config.yaml
d_model: 320
positions: "learned"
optimizer: "soap_variant"
lr: 0.00515
lr_mult_qkv: 0.7
decay_shape: "linear"
batch_tokens: 262144
Each number is 128 + 32 x the weight over its row's rms, rounded and kept within 0 to 255. Layers, rows and columns count from 0. Numbers have three digits each. The size before them is the row's rms in percent of the matrix's.

# up: layer 2 MLP up, 1280x320, rms 0.0968, rows 853-952, columns 0-63
# down: layer 2 MLP down (transposed), 1280x320, rms 0.081, rows 853-952, columns 0-63
up853 112:128136128122152138146157185121188102076114140071099061126073192050151131130132112137127122149133076109105126096102115216160108161186120127104046139090126132121126102119145122167123155177190113
down853 100:091084142183121088105098141150161135076119141144110120136118100114063099155187117129124129150099178189125055124138101156129123111125201125078168144115162166113149084127108144160158125156189113
up854 089:162105141141102197119169154155117147137134135132110125114099184142142190119127151077204113152124068124153115108078123103096102133099145132124166139073137104129135108196115121114077110165106131
down854 093:144125134203151044136065111081124147139146141166129087185060178086095149173149121138101145113144119150184167088119118148089095138072160198132066134098180131144107145068130093161156132152165141
up855 098:109091147093109143147171094153096135126137143188131076088139103159174145115119097107174171071177153110202184131159134129111100148113103193132136132132132162089131116147156032097207131096127137
down855 095:146143136149161113150089153072133163181135099144110139133075141121099108107113154128126079195118121112124095075130122214175108124138118118129131151157126093193119150150109148149112128130106157
up856 098:198129099113142091131187125153152127112149137169148127117127094124137113148060073153082171167131144154094149147165127115166184108139109110112089106123176113142124089104074079126152159103113058
down856 093:137106164115095192143138178198127179105107199126129109123132089028138055089108072077135136103120116097133121075082140156092145143110135141111183154121094100165137179169139161114112120170155252
up857 087:118143147159107152110145152116095070115175074109195140142092078080073146129086094106123120171087128173141148111166148129106129105101131172136138159110194092126139093137091156112154194167134112
down857 089:120132229146169144152095161198146155112098023168108158170131130124101161140130144145100149132132086105108146122069156165128176125146136139149161140103074156065109141138152186130157095175097091
up858 101:131101166144198101199108118104149081088084115187212100182135103096152148101144154141126084146116081157141155088115126105105161166073112087121107060132086106092177179143222125125106049031122111
down858 105:042120148063125117131152108098201117121123135185090113108185089161134128179131155117178142144139141127105161112205075140123102156169090133081081088201117134147084100178066081139157133153188180
up859 086:140116122127181105141111168148141123109096163135103156123135120070096113143061129118132051099078130149159152094113120109145149164147208151157104095171052094158121137101088219183114107124134150
down859 097:157155086106077178100156139113080148146130085117158075142116093138146099110160114069089112148104130167102170171169128111129171110164115153129153156151132183130165145111170117150179150082090110
up860 095:102066122108178182129143149099141112137099148084139192141135094106136086169079107064111142136203106147126188125124112155111127157138175134170135191093167100064106113180133150107130103085145087
down860 098:095150143124156141133105107148149085147170152173122128174178186113174129175141115115138144107097184066124094169179053093078068131064099123130141103159156044138164098112084133138110138067168132
up861 105:118169152140114133121139151116112113137125169190143119112137172203131131183128139089111148145138106118108123138127079162054080171067141103174129150111166112137061095137080100229128165117117149
down861 107:126149108122145110123154159103136156142162162155198155102116124122094132132150130180099100141105104119151145149161086176089135130098123107180133136146110129122106056107097109217146165138155069
up862 099:113123152092061139125123097146087139206171101139133113123131107102154177066147119080090156102127112166165078129117094118155118109076119055102152155125095099134159137100134104148183093131120064
down862 093:157158150147156146151109126086126083069142099174101138130135135098100115132152175140158124143115082123119156119167137166135116146167137130094131143160115159164091125147118118147138079132114160
up863 100:111081123109114139140147051143158115137190160195101087098109174171192186107132131128092157098162115147086137137145146169130104100135095108147100143050104120117139084118138090127110117135073095
down863 098:119154139145111117101145162140165094079136096130148181165162128149145149129116130087147134136125148091148106122147098151125094143073123093105187133162159108158123152119113135091075141055153105
up864 101:060145155081106159123126090132086104066157124073108161089055093125140165122131127094156149106098152129147214130082158128097162101175103081116106144106096113122130114173128126146140126085111152
down864 113:096120121136113143105130108106165123091130150080082109151105158182076175169156098183175126098063108187123101080095055154071111072140159146121129132075127152151083152115133060131115118108114079
up865 118:151078103067150144143109108147152092073096101074131085157142139160128136108145099061094157126161131178124139095160097166145125147165130129162092133073141090136105099132116134189116128130154097
down865 109:108111125157150168117123121154100109068176149146166124097086068104110097141142139109153146111114100125162176193137165114153136079103122102085156110100093090139159167154114101156141121095139089
up866 087:117130117089155091136124145167095111156135151153173083150168145091172170071114129151121157193063151118168128116191100137138087088129130163125137164143133130187067109116133163059126094074087139
down866 099:150168133169101113124118145158137115178194109131178139099071152143143072178096061077085101122122134043101144148096124121184065105111162117132081119125135156048103172088086126132158162127160160
up867 087:167125144158141152191136130107150135172149139046088125056136088097131122137136174158144172136129114099120163147122149141159090205080140116114099177102164143058126086183106128132159158121116140
down867 096:127134100135195084074136111130160081141085114142137198144100151161102089129078104155141125159152133151128128121183112096176173132109107154156115088107122141100107120101087174144110122104145100
up868 097:147177119132206130097123155115107127162105083127099094120093141103121133146077163130126148161142109152097149063113128125135138173110155165098163131167121208102118104137116115069128164145126193
down868 103:171075165159203154114124165139063102080091103161178156122071150133135108163130196073149079113129080126129115114126124136121154172099190083118113155189165150079065047049132138112134135131108131
up869 082:136139131133136138119202179158142146129139071088154063142113142101143153134152123076104140162116109098156139098128136129111132100131148090126088072066126171137068132161127181118146132144181115
down869 088:099157146122170083070110091101109099106126168066136142098107156114125115120143084145122105053104121135069079088125143142141126140149081131159129124101142069152156094127121085131140138099106116
up870 099:078105126069151118130099150115138069098140156107084095078170124061127111164154151166156083154145145143180160130153073170080204159105116134104087113168165190167083145137130117141128099160067102
down870 096:161147179160136095149138122155098118109111083076152188120090165180098122076164132159123103123105130117155127131086124113174087093165106186155137111171137084132206154151096122089101133112188171
up871 102:123106129118103169194097062183130116141114077147086102126113177130081162141171191140139118145074138077149111168087175120122144151156090150141140161192067088142182126150152078080091134105133136
down871 096:154117121112118154153160126117119101136148165149173073102119092114089124112141234147179140122109136142147104109174098157162143151119201116100070115091174152102145129164136136159165114125156082
up872 107:140114096132140155121090146120124118150131147124150199129120235100091120152147164024141158105105171180131148173147081077129072161051152126153109144079178126107058122158112087170164043175139166
down872 100:139105130064178149135175103147131135165106120067131128150112178088094121105183053177102126151143172061159177137135135101121131137150144164179120151103121109134144132072121132146111084105134174
up873 102:141089155120139101176146170079187111051129144145126145126156124166125149128094093135155118119142073122131145115133139101110155119129097113136130115146147159136134180140102134133056136120141165
down873 100:117171119139120146061093130144064129135177126098129132134091162069072101180179157179126165132163124146120131148146076141140101116131078116103112121098147086100100134180168085097155142130129102
up874 099:159135116166103089116161119146137099094167164158097109126180101148140170098170122152122135159100078126177142055136138112077120137099111197076093113057111148114088113113080093144086154153163095
down874 107:139112130075142149139096177099069137154118126089117161107138194135097064105139129078153072131098142104077142129108101091147144116168170117169156100157129114115140136138127144123120172129117204
up875 090:103154147136094131150117140142132120109146194072175110122154066117167136129147129087096107120139095150126115091083141168096094170172110141171088178179093126080114077145117179210096123089105114
down875 100:173115149080124124191152053168142073119108098113092166121154111124127156144149188124162155160124101118122123139184101128126133151152169144121156162166080126154138110181124088123083136122171130
up876 089:110182101155133137145163146121161105115157101111091146100074140096098156080149117107111162092076128155161156146077139132134109070076103128089138122154126074127065141072079152187155085112104170
down876 095:092156105086086158192129092137130194165130113135104132143132159111207152133094057113134115088100141135135103087164087094150131121109112119133108124185128098185100174122112135141103203080059149
up877 111:160149124123137160086104119151076126102143156169129161121107174123184117120154135103111104123111139142121132109140101166123147140169197164073176105130144172127100118093135125151106121066096176
down877 105:039104125150113119166142139111123155167070111109138161078106104086104174090087111105175186059144126139240126137119098121147137083145119112100093132161134126123129177177152138095089121144084138
up878 091:100122125152104092145108139088147111108180158136151109128090103149130168157166077130178151075122124106139114108090136150094096103132157130147127114134153087112052088112049158087122114100154143
down878 100:175168148140123112171076163110107121164124131056150146166175128124139160086147128158125091189112105113099155166105177077173134154132101121144144201128136124160087143162134114109103150106134177
up879 101:178091112178105150113192166098163110122126121130145120180151136131112151130128119114153138124130067128087107070155192079156145171144134148127128174091115142122164143132138068150152136115119118
down879 099:130118154088098144108125107102134173176143141112123144157123137198195131195103153164118067123153116138162072180086047168128104157181141106143175131115135142147138093097133149160111117153138081
up880 096:151059118129100152083121117146088098132100127133162116118128138137066166112121107110120128154108122154148160161136142112169081110142148112104161136137077161085127099084048123136171138109162087
down880 099:081149100116141117157083132092139134128161055156115181168095179121156136097189155090177117124133163101095163139131074123075165113173123141098104101111137100129118172130108179175084176199106133
up881 096:104115168145184138152111083134084143101148118165136073117056159118168159133177099118073153159113150138117174136128142104168177138146118139082124155104151067152099140096104133116152135080129165
down881 102:168069099139088131133153173138134077096114130174073148104170120118150020133147090108144086068127140134168125125074122132129084142171104136203182135194139077162153075120157097148092155149105106
up882 103:153084137078137114101129100156117106146137111173142124126109108070168189138137130158098112140075154075127102119129180147102206137136161141081099091132100101142180169062126066076134206148133123
down882 106:132123136102157080163069144110144165131136160111110132080135149184114137074089110126172138090161145143184109139149167151160131140100117093149179113125094060096132109124180075128125104148117172
up883 088:114125129074082119140118156149141160151126175117139102139130136059152087121163145127119134131109153123104149161142108114145120084136156154113123102111126167147122150111126123088071197148097131
down883 094:113197075151183123123104172124105093127143129125109098076155164121110147151090124104152137121170097093141149137156148158113156139102110141106177167129112065140120106081138109199172092107165107
up884 111:143126085071100079133133111140127115099096120157131123102090127138154090180142035094136182102125113156118196151136156138129108078110143133166117104146100056195092146110090132144108086109125145
down884 100:118126133112097210080128078060150135087096071109139104196134127064094167173103152121114115079151137080215083151120132149109182148158125112086149127085094143137106111145147156099136087102093127
up885 112:077125119139106121141116121079146124177128114137134112089139119100133138149168133124139141142102127183154199126100104119146041152020110120120100123086065180079087175180137162142175167128151146
down885 112:137095116111128120133119176140140128161096103080126126094120136122088087133069098146175101097127116143152131131162144100074124122088156140158147101171176133091123164112128120111132179135176134
up886 098:152093154090132150140092065099150130117113154092113107095112132135104139104105133093079123127135108155112156174139149188101120156090148085138155138166199112127082101075124143183073159180153113
down886 097:125127138119118103112107085179150091138168087198110157117152144138112131104182166142082149122108161081162123128114126154122098109205150103051086139086132120137094152122148161093118140117130134
up887 107:148096090145157100185127123108127106155124137165131190163124175145114122084044111128087110115129151151130151110080125132140084102129148099140123156130120137136156143116094122105170120130118129
down887 109:095187113125132118098217128160150126112154167120138127166127167120101175134139120124133116128112124134160093128190161101111095097092155096189099106168166107090180134087059097106123093175124102
up888 101:169130096199101089133138089132082147176150120126163099133155103136139136125087131106147150089114097084108113080163107178179126092117175162130144099102119078120154172106114104113152109148100122
down888 114:151120092131156132110134179090060153132098138141146146097123150150134096155068142131138092085152117145136140085113176146151114164130127160156153130136147141133109106151153182118174132115118073
up889 093:134131127145198121103113136087139149117120095097110139122125172093139128097153142074090117131180140140089151080170089111099160151152090180046160143098142165122110118092038146183050143127123163
down889 099:086096109101107137163049117139147132119126143121077130145114150087132140155105136100108127141088108163108190103108130124135079095126118133130159122108142145105104135171158150091102139133188104
up890 086:103098150108128108135150088065132062108184104145125135154119145099119063126156116144130100182120162118134135137160135115080175103104155111163128186114132138118131173148172131076103118088074093
down890 091:135152080105129065127093170167115176100115117101061101153142054138081118156126093115137110111145068144152089137110091118145071130112120127114153117122117125109129106050176165158127158128145082
up891 095:123136094104136138127125105146171093168134144139115085137151143098113149186086132079153169070118157078111154111080123156143127115133132064123108108158194116159082137104132118103185119095137110
down891 098:145114129127153123099109175156120113150098132133095168117146078216172120103164147124165123183159158166129104100119126089138124158102118121124155113130112133156129168096100162114101145171118112
up892 108:064117162127130166095127101138128096103115143129107108157152118067108115120133086132139081123131090115128168172061095121176179121128114141108190110171110149125127156161175114138142150068129164
down892 103:183093116119107120156176139154126137145117135120137171109108093198108116110116149083100134119131177154151116072159130127073109092101087111077155174131096139104122167101077095128126100143091098
up893 091:090154042098100124120098157175077141052135085075144140123064174179158192143145163132132113047075151104071181104121114113083099098109163122139171140132215124130140177153099197128137123148104119
down893 086:132144179203171125167115122113213165124097122149148104154184119110131070058130115119120115138193071141229070143177101134235115147198106136075103109103072092106190118092110104085139165138099112
up894 100:111139114171107129149138108140084134057122107139081073202067128147187123097075139204096071144128150139129137154119138096117163098144166083184197135170189137176159086120136063107131180103175077
down894 100:141137063144192084099129134142194103150133160206121158139180168117096078171138123141110117099131154129110122134159144083111134115121120140129089133161099146153126169094149148142136150090111128
up895 092:088145172123105116121101155123236149120120181121139059161088082080132112209136119154142096111128072149103190165089103150197174116168142086190034117149152089114084141102158104132104148124205152
down895 089:182091098076147134139168149201063109126138089184189162115169133157130138096137143110112114139132178148206088099152139124051099143092122187109166122077095182135179151191104129094080049104128111
up896 086:094102114066147088155161170160168123068133159119117119102169137096108176187091115132150144106136160143100093131167092146103113147100057075154073178114124124105120105098177114142067104079135137
down896 083:168134153155118189121132118123120098192118119164171135133099131116117135112125125092153101116151104123189183121089148087130129073150182255031171119172115128179109171088136137121152098163086125
up897 109:100142096212097117165166158083082160113174113104149142052147137138128130093121114145153078120108165158126136098109180130125137131090139061074121136146114140113103116111164074096073110099112085
down897 102:144114132122154090086102118140177122154148137072135092147155063114104113120126104136117164162172075128107109176095108157119110192068075141140106087139098112173142116188060201121172167145135137
up898 090:119117104152063084119149183088159084129079149120170095134074181180148143111139119154142124133128100127142124067124126136110127083135145106118124119141101100162125158112148114168102122074203109
down898 104:118099112104156192129090140162120118172131102113151090108084103072127117138084143070184143100128119082122126125120140124174142105136100134160170113092166114119119148172164119080096159158029130
up899 109:136139222139089171164141141102156131150145137119162109098106139138142143136134120118101166225169147177119187122089130108090104160149104174107127173090088105165130112120123119119165171116105082
down899 113:143121105193079092138127137140178116100171165098132095132128114157161132132141072149124066100044167126122143159118075111104149119120111150137119127134092151059123135140054099134156143110083105
up900 107:135142090045109134113132105089102107132095128145134130100113084138144065123172121119148123134091106129122181146078150114100151118125121132161133149124090167125131099145179190145187117124109168
down900 109:131140102101090180118149137087138104064130130133139209174204129117116165160141148166134136069060135115117175102196099158153167167161081133119121127146122101112146180162162111117136204085179109
up901 101:192123094156133042120118189089140090096125107110094102104135119175116157112138148178104103119170100142155059125138121092065111122116132134139131097092110167112083097147107125128102167128131096
down901 092:112111152065078165119130050138133205168137109104133126151183121114108078145107041124161122140174169102108164163101140191132136143169138074172128096139086081131177103149096069127164140113137151
up902 102:129139106134131156178081105146141141165193141051145161152158155165161115121128130118107182122105141130128157061082190176096117117100116149105125147144116119146094144175114164150189133122175111
down902 110:108105093115103137062119174105122149153099173093161136094113143086179138111091120116100187140157173159147098157077153107120126162184098170105104153156072131117130114174173158168177179136095208
up903 098:155150078151170106159127113066097192137114085150136166140131117156175154124126102140105110099093111179167189140113158135094148178140134103163145134080088125119114144147110107163112147126121119
down903 098:096112131171140144096106116104099099162118101167140078158066161158184124159138152110172129183165141129083086124132107135114080113162115149112127128156211141088120080147114184128142136119127093
up904 109:120126071121116098125143144172143138216171151097196176124135106168101139090097093150151114114108137184186139124141177107128139105131091136171091099162119077153150137162074146180120112091136139
down904 102:150090153161095053078062127123086199131090098103141131131064107154129097172122192098121130159146207170180117117105136084108192091102146170133114170115124175111113053113135164150178110179120105
up905 109:120104115124144124139114125136161170088133058178066091175152099109151127129132127124100158098192076067171119128155112159136068116184151129084092119133077074124129188172123102128118066069100121
down905 102:103162159128094091103111117090136102210096111175173131142100133109138152133128196165150132156043153148111132165101183111176127094121126137134205124069212131104138174058123189196120129144129088
up906 099:157148120094130125167074149144114123142122102148112177152129131137163134132146090143097056051164132112124143120161095134109137149075086154143154144083124152164024091108118162149098080178120108
down906 103:088134125114126137154146072128136152120135135105108082075106120156152114136134152163166205165163085110101119120124125077165085111171131164083094137134080057116121156097179114171055121123130151
up907 094:120147131111109166172146186136129135131119146103204110163139177138103089058168140144142129103115172139088131051098165082054144142142150178102087142126085105166167096143115169120133122178146163
down907 098:113106198136063085144118139130105093145114126150140124111126171191117135144109074102127074131150211167149124080166112125119150057146103176148092134143166094172173151115127095142106095100162099
up908 093:139116119154160152117104140123139057164108130165072193130145085125125108157129040103145089155172134192152097136092188087192111115152101130170158103149113078101155113112105166113133129125138115
down908 093:099144106185135120117087068128216086083095136098139110116154116167075135105132165061152048079137108127116127144125133134159141130154118130117131191101116117140139144152145053132116135132178195
up909 091:148094053156088113160161125156133142122042135114125125076099077088066131115114118154115069188133145093147154194098154095096133142152050180101134139112123143101113089105118102157118187070092181
down909 088:126119109109218096116093168143198151105121119128177183075093128089147094131138133094117078111124144110090166129159148162076092187110212082111150103146154137102124137133130165130152116158142100
up910 097:131179138118143146150122117129154132166131130102155151139124124105187100144181122140139125072084105122164143114151163122104060128165127122136069188095155101150154134140185124097118133093141125
down910 095:186088137175129101102107090107153126106123189118144108135138094141103110132055149154137118138197155122129148181164142147184139129043074191120159152101126148160160110111114154136195125136134161
up911 086:096139126112126117112137128121176125109100069087151146151142119145113128132081106154168139112080120135195131125121168143177061051121179121136125158150151118125116110118098173128084145134186147
down911 094:120095183091173114168138152125080106168129127103169154178148114108127121089079119113087125184121109140137111109117130148150117056134099204059133111156144096125103112126117122151134092146128200
up912 111:146154177114154157073127093067102080162144146174088086121126069135152088118107059188121156106130092129127088107098090142134110145110109175133121194133142079118119111120108064149146116117162136
down912 115:097151157119095119098111105116135176090162113079118115103172164075147184146131139155113179130132179123140109138144138108132151097166106110092182095133106154087151199136092170148084125131071095
up913 091:093062121163108136080136146042220109128170094167126144090189058163087099146105081132155114100179122123162140131135145105113182163078112101128162129143139132161173141141124125146143123139149141
down913 091:155155153098110130104161133129099160123141086163105119091164084103143112113114074170141080157119161174138126176094091138157072164158093059118112153182130203095150167118145079141111156137133072
up914 092:133078158131166123172131103130139152140123185139180084134127153117163137136139134122131194113126024127169177145102102197176137119102172140139149135119138114102125131189112133169119141111070137
down914 113:182180145122132136126074180136151141163135087123123111158146092111132116084167131108116137149095119116069122092132120163137153141089101182157158096170125116151118124129225101120099126146112165
up915 092:158119127085181125103153146116090131187109105110175118117095094142101119127188134128078110086149116100073182105069146084080167078100159139154136121078165120138143074153136112160182070125139128
down915 085:158120121107073103172071111175143091110156184181097149183116163132141119135083087108098137158118129158157089177183140160185119124160119171129164099203133129128088131137065128172105139088092115
up916 095:114113098127142139147140164097184089127135073154171100090109127137134143164118094146116140091034077105154171065142114130136163103173128140112119174091135092168080139143174052102149106111122174
down916 096:116124143185152176141137134173117171174166149189070128100122167076177115171112210142110132139122129148129135091169062132113159123138131130191163118143069119107077137171130113113147182116101076
up917 110:098132157123137166110165150132101069181110081117203154107168162153112076151117153141115113116150147123151112124125085125137156124172108139106124151095139083155168093142101121154199165127134099
down917 097:135084203181091128117127067140151114138109085125100118115123132138162169118129142174153127107097072132127169172140103162172100166095130097097166142134094073048105138132145066110155091127111171
up918 097:099087092114127144152137189130099136151156120076128142140184194115115087147144092076161113098129119090151152125155132143051130119067130095112118136146157108092132145135085111052095142119146121
down918 108:162135102132152149078111158149086175157122142103189151080151152136123108173104141081152122147146147118144091143124111175095118113077111171122127137127122122034153156079081138130107107157150121
up919 106:150152117099143084130140109152162212115126119103107114126149183135155088124121165141110181055095128152075151027089113192092107173105166103144016175149145113099150171176109140076122147140095184
down919 105:112148117114138140117131108121145156133154156096192155171188090064055089125114114105116050155121140106239174120144159144111118168110111134153131136066117134164159106113103062128103155121185086
up920 075:143024114107161120103124105142145119133168129122141154175109127143145088190096170118119145178154150105101154107055092132159130083172099113106107117128153137144108186147081158079162117160116125
down920 088:151173140132105070128057093137102136115131115136091116043146179187137079095112069095098162109104152111142129136110152143148129128122100200108163160144167109101087108148137119107078162098152124
up921 101:126104137126140153078138133106133087139086173115151198135102174129086104125206071135153149141032115162106157110125103075111144100128137179124137110138152051138178172177118085126081202157155113
down921 104:098131149119118201135112163104157149127077137111100142091131081161118089151160107121122195157161145112093165184161131115145123111078107126130122097131048191131120109132164109132145113127118094
up922 123:120117139085074165107113159136147124132168095089132086141132157087136145105078146182069132139154075206103154122133082121188121133133158109151148165096174119144076117137102106143138157093094163
down922 116:154143144130148084112116134155147097134176154134176068150131108190097134108160122116159103133106129137087122139132143143112122154145172136160163103122134104153167140094145126136139073101078117
up923 103:104084086146118116115090092127132094125103139129113107113053074171077105142116062106178114111109157112118145152164094167164146104080163190126103166109139101181105149139133030148169110120190120
down923 103:104114178133155170163156136080132146185147169137138159136152112089123118133116175143095123149148082125109081180139105158104117169115117116116167115154112145115116123151158152088075157174100159
up924 122:162086158097066141188087103159171124137107091110070100147137150111106140132140157150209135166161154064126118137116084108091082159144172144173144102132094103167104115146134149094155142058109096
down924 114:098179145101162136146156156150120112161159122178074074084121128186151184085116151146173193127080088150087083132139102113076141137084219147154126117090119118100147113141121161127126142164148103
up925 090:120188137155100148186122123139113110184149170132053131118146124222114089125118070138174099104130133135159147105073167113075085141093154171153135118188072116131111057099108144160155169124089145
down925 098:190170119126147103121103130093165124121140110115097124091118116128119136147145138171130167068166127111141082132130159123117126116100152125140157138127115169119100116077129145140165184205177149
up926 094:106155102157133137111103121182094130071118135182106113122120114097133130091127085097130066084080098232127117190092152146147158155148132131107075130182095150076123110128176131133104160111173097
down926 096:133079163190084097160135160123140102173144116115147140173092092181166106101110191085118085121114111150082106172177139166126168137153142120130087115201163128137168091136127167133096113140101125
up927 086:128079111105123106138172148089140127158098140108154115123129133046124132131196174105143093121145169139134150127066166124141118116150111174139124097084164098108072122135147176112117098175128165
down927 091:088140126108136133091115160099127167120170150122149125098142105143150103134151141121091177161103074093078103141163152087134125168117169156153147135106124163131105143113143128138169087129163133
up928 088:164168122100160162143167132079135077157195192134154181114115168114203100109143102095108138111108129086125097076160129146098123151123179156097117154177102092173163091119091135056172102096099143
down928 091:120146134186176211116194110167107176149099114103120108141128152120075137099173196114107117151172104118096122143100114122169100087143075142096137145125098149078083134086151158143110081127112115
up929 105:114098114113079087140098126157177126069122112139139102109109161101088189120129085131104142145208113052109168142109096116171105152139083150132147148145143105118074158129114132106117112087135107
down929 107:152172130163135191156108159071067090166185151136130109085156101146116101155173154102131062151118068116156145132157140177136115139136184096128131171122092123124136113101118105143152155120140141
up930 105:064149149133179094153126122140129124100133177109133111150112074067134116105139164172125175148128094096137151086127107169132195131083075147133077079100105146097123079090140122075116101086137157
down930 100:181139053105084115103106125116159116150125178121138185128133144144124135192144170099149072095131097130103026126077117138131091161185221066121127208172146121109188142124127118208142100158126186
up931 108:177191107175105138164111162168099099147154209145155138110127183146187120091164191099160123171100104110118135103106145137106099174103134100100137111177107116106104137137104095124186196100115125
down931 100:124098142093149133123073141066104110129125191144116125137038105131123054143140082116107131131162088154129087094069108102178124135129169129036195126147150131110135087139122127127202153137093096
up932 101:163125114068127173117114139117129073196130159136120099180105160112177179130129153180095162141121135099188118120124099156168169096146127126147106132125084135159104164053110139176142134140133148
down932 104:113123155137165079156131092136144166145099106122105155096164124121088143158095125116107145126086172133124108141146164139166112156103127134149122127102155126156147173135152130100176124086169117
up933 084:135181202094140110117131106156071120087117107135131081159128142155214190092146124121129154141088109144146031151143161139144110102163150105112077143123173091111123123162062133140181102146177092
down933 101:163130049128076155167119087136134146118146109106135128141207163082089174132062066199182132161082142104068165107145093162085105158127148091112124071114096111103158130127102143113126109159033215
up934 120:159171127161103114163122107172112162053184103096067086100110142083130116120137074091143113129151109141138142124101160154062219161052137117113109109160076093093101162065126117180073082127146123
down934 110:166131164149179128063149144140139097148075098134153052138119108173117156124071154109112101139129171173134103152145136156151142120150126100146142159111200142235134148084172108140125110118161100
up935 088:110079135095155122188143188112126113147111104149105126154058164102171145142119157118127149121099166129104145134121110169080130194113162126122097157121147152057119104164137125168095160135083126
down935 098:154139182146114069113110162090122089139187148160150140106134159081100195160118141097077111188124137174159105142131162103143165152107147126150168115157135063182080083036134153125166105176093116
up936 130:140070060139116100116181189151135094115108171136093149136133138135092121057099101169138093136144110085155125150148126200136120119126091076130111174083116174139130091158157167138137151114149128
down936 114:130149109146117108130155209162093125143145138174100114138041097103110158137121143117127155110154120159124049125091108131065163125117174093208136150080178136109154081088115144166122116175157070
up937 110:159072090146132139115090142099098117142114124153150114179123110110126136059147147080102163159168116119095169114109207145108156104152154174177092137089073167076108145119171141152125224089097165
down937 103:081078137171081066153110127153120137141131185144176127155104125130153136118081088170185160098116147136090146123164154055101058114155146118089190107106123183125140138167132161120123131099145151
up938 091:131123123116088090147179177142158130144173183158150141131085136180176159145082111102125165153106156131137121203136145126084193138073124102154162179133069115164101058132140142145129102150134118
down938 092:146126038169133137125116094109131091104096111140149161127158144101073090147130141150148123138176066116190050124126146170192092144180084108160142098093147134119136178156110109175105157115175100
up939 104:122142108120101166158101116113093152126140119092155077149126109213112119119075088139130107128135166123141126140126091079190088131151119140158121126161141093092174126120152184127150155113104137
down939 100:097098135114138150087140180136107156189155162156159115138131130158179109178188119093140084113137132089076118144107120144144122116070087140189072135116165115078107118160113180077194137162111128
up940 090:123107075131116153081129119116153130115072109140137067132149117107180198117099179079185169119065105134140105110125177015140149113127145083115109123134112088131160127101123170143125071147171144
down940 091:165134126107189139179068176155114113093109121141099142132182107123121107168167115142115126152135134103092171066171115181143163103093148211129093149100126176123108078138191102124097167083134115
up941 086:212181104159178145115141124143114054147073106129124062171137139145115122086160138071150111123110157096133121162128183149094171087136139082102173097071131133125144124188152164115138124121147128
down941 097:133102083160115126108145205097123151197155125128147115099168128108138157120097080106057116149168102087056144164151149116127162098153114128115140085093130146115126131136149164105179122084152154
up942 097:122135125178102096170125148136103097106020128158087129149128142082119130121116078109144124105046131133120105113135119158104156169123165058095165106163092122171101125121084058108147149141132141
down942 090:086125145041152177117077156156164178159182174105174136127159088163135100137149157161132155102210085116090119136143110140130116081142089174146108082118125097112136087176144138095145128142138154
up943 101:130197116134105111134075113061103152139132110163163164139123166137124067176157145152117167057131093146157139084125185132081123142145132186110079144078130217134173125129164172125119137087161147
down943 103:118124129145137138145161090134121106110149124138172117108167166202146104103152125140120093057160140132097143123067150089076047138163130110119168190174150132114111127138165107115130100153143148
up944 090:117115144146116100132167144094078111088207157121081151173122116112128151154141152180150177127175056142112139151106123068154176138119128156132108133082153083134091171144095149065173105115166125
down944 096:100146094156112168134133091143115082203121153136145184165122126151100147133098132150162128150149157046138097078142115106133088112089118132044102151099133108161085104070074102121102107126147127
up945 102:128131132114136121150119145159128169142101150151056108106161112082120124069157158123095122171065133119164123095159175096122111048139093168087159069165149125120130115142109169161104199139175110
down945 102:122149110149107141105155119098080141085094153168135088180148143125104064088188155145110108071062139202176088126193116110136148132095102122124167139132100114144162146149122148120131144133068142
up946 103:109160135134113142112160226119120129118163129128112107098114157146170084109128110087113132108160154154150112088098138173116091111045137129082131183085068127127151196134123072163133182137124177
down946 091:164111040105137077115163123148131115152082146120143121105147132148108166162137117157151099117151092088152172109096080136083089096115116136144095129092127078158070137172115165125065183093133084
up947 108:174121137136070085214109111163107165142200117100073130055095078080143120081150135084087097170118138133142158120118122145109089127048087134090134111114069142119183144143128090131133133132112108
down947 100:118128169169093177087144138082105070164035061130088116085176120110162108183097126094129163134132111175125138164101112156081089092129150173139112150083170158156118136119175193149187065147134167
up948 094:138148120096193156100154085072122139109112092143089103150157102189162062113096124140174092119071048120144101141172132130127133111171086108114138110151137055113098112149150128136102116074145133
down948 103:123124130097132138167134133057108126128119140083103128151115091169121111100123139123052195115193135105142172097073143141098073112090126103095148146141124115141139132146154125153148207158040161
up949 103:115057091135090112138154094098102168173167173154155115143127138178134105109117130065076126135151095100127085143222085105086077122120159158110108141124116129078150123106175145161130163142131065
down949 102:095208126091085148140061131142183074138079154132178137098072147132145117129122130108099157115180116146125168118146160160140190098086132149145104075072134096129151082162088149123162142120108136
up950 091:110159130075108154114175129113170114120112084135162109149132100179106150155101171179125121170147103121116141102124096125160195153156164088187132149106145133099110123151159105086074187154141094
down950 094:106047127193152139112108117149083093119147122095088154123143163134093132140169065130142118121109124153182141184058121094137080088121127125106097110124154124059136122110057118157207141137135141
up951 104:127133089132154096114183172125154095058094100069135090171157108106085128098205129149159137133135154090094157065106082146065152065131149133107112098159142139126137175181152150113102130125131148
down951 100:117172036105149086123152136117157177140120154154136088158156117042229164195088066169105108198041123126115090146130115145149135156111114095126122078168120097148082092107108131140136103135185146
up952 110:152146172106096098092105131098179206136154126116118118135131141119086097137181149111123145117100057183161171117074151152080116140091131169081133168124089159140053116091112175118143157106145125
down952 098:162164114134133124175136159169099148051132121056129147121117091122165144064136139105141107182120143151110112093107130089109173145130095152137117093109207097120113131131140151110113097150150156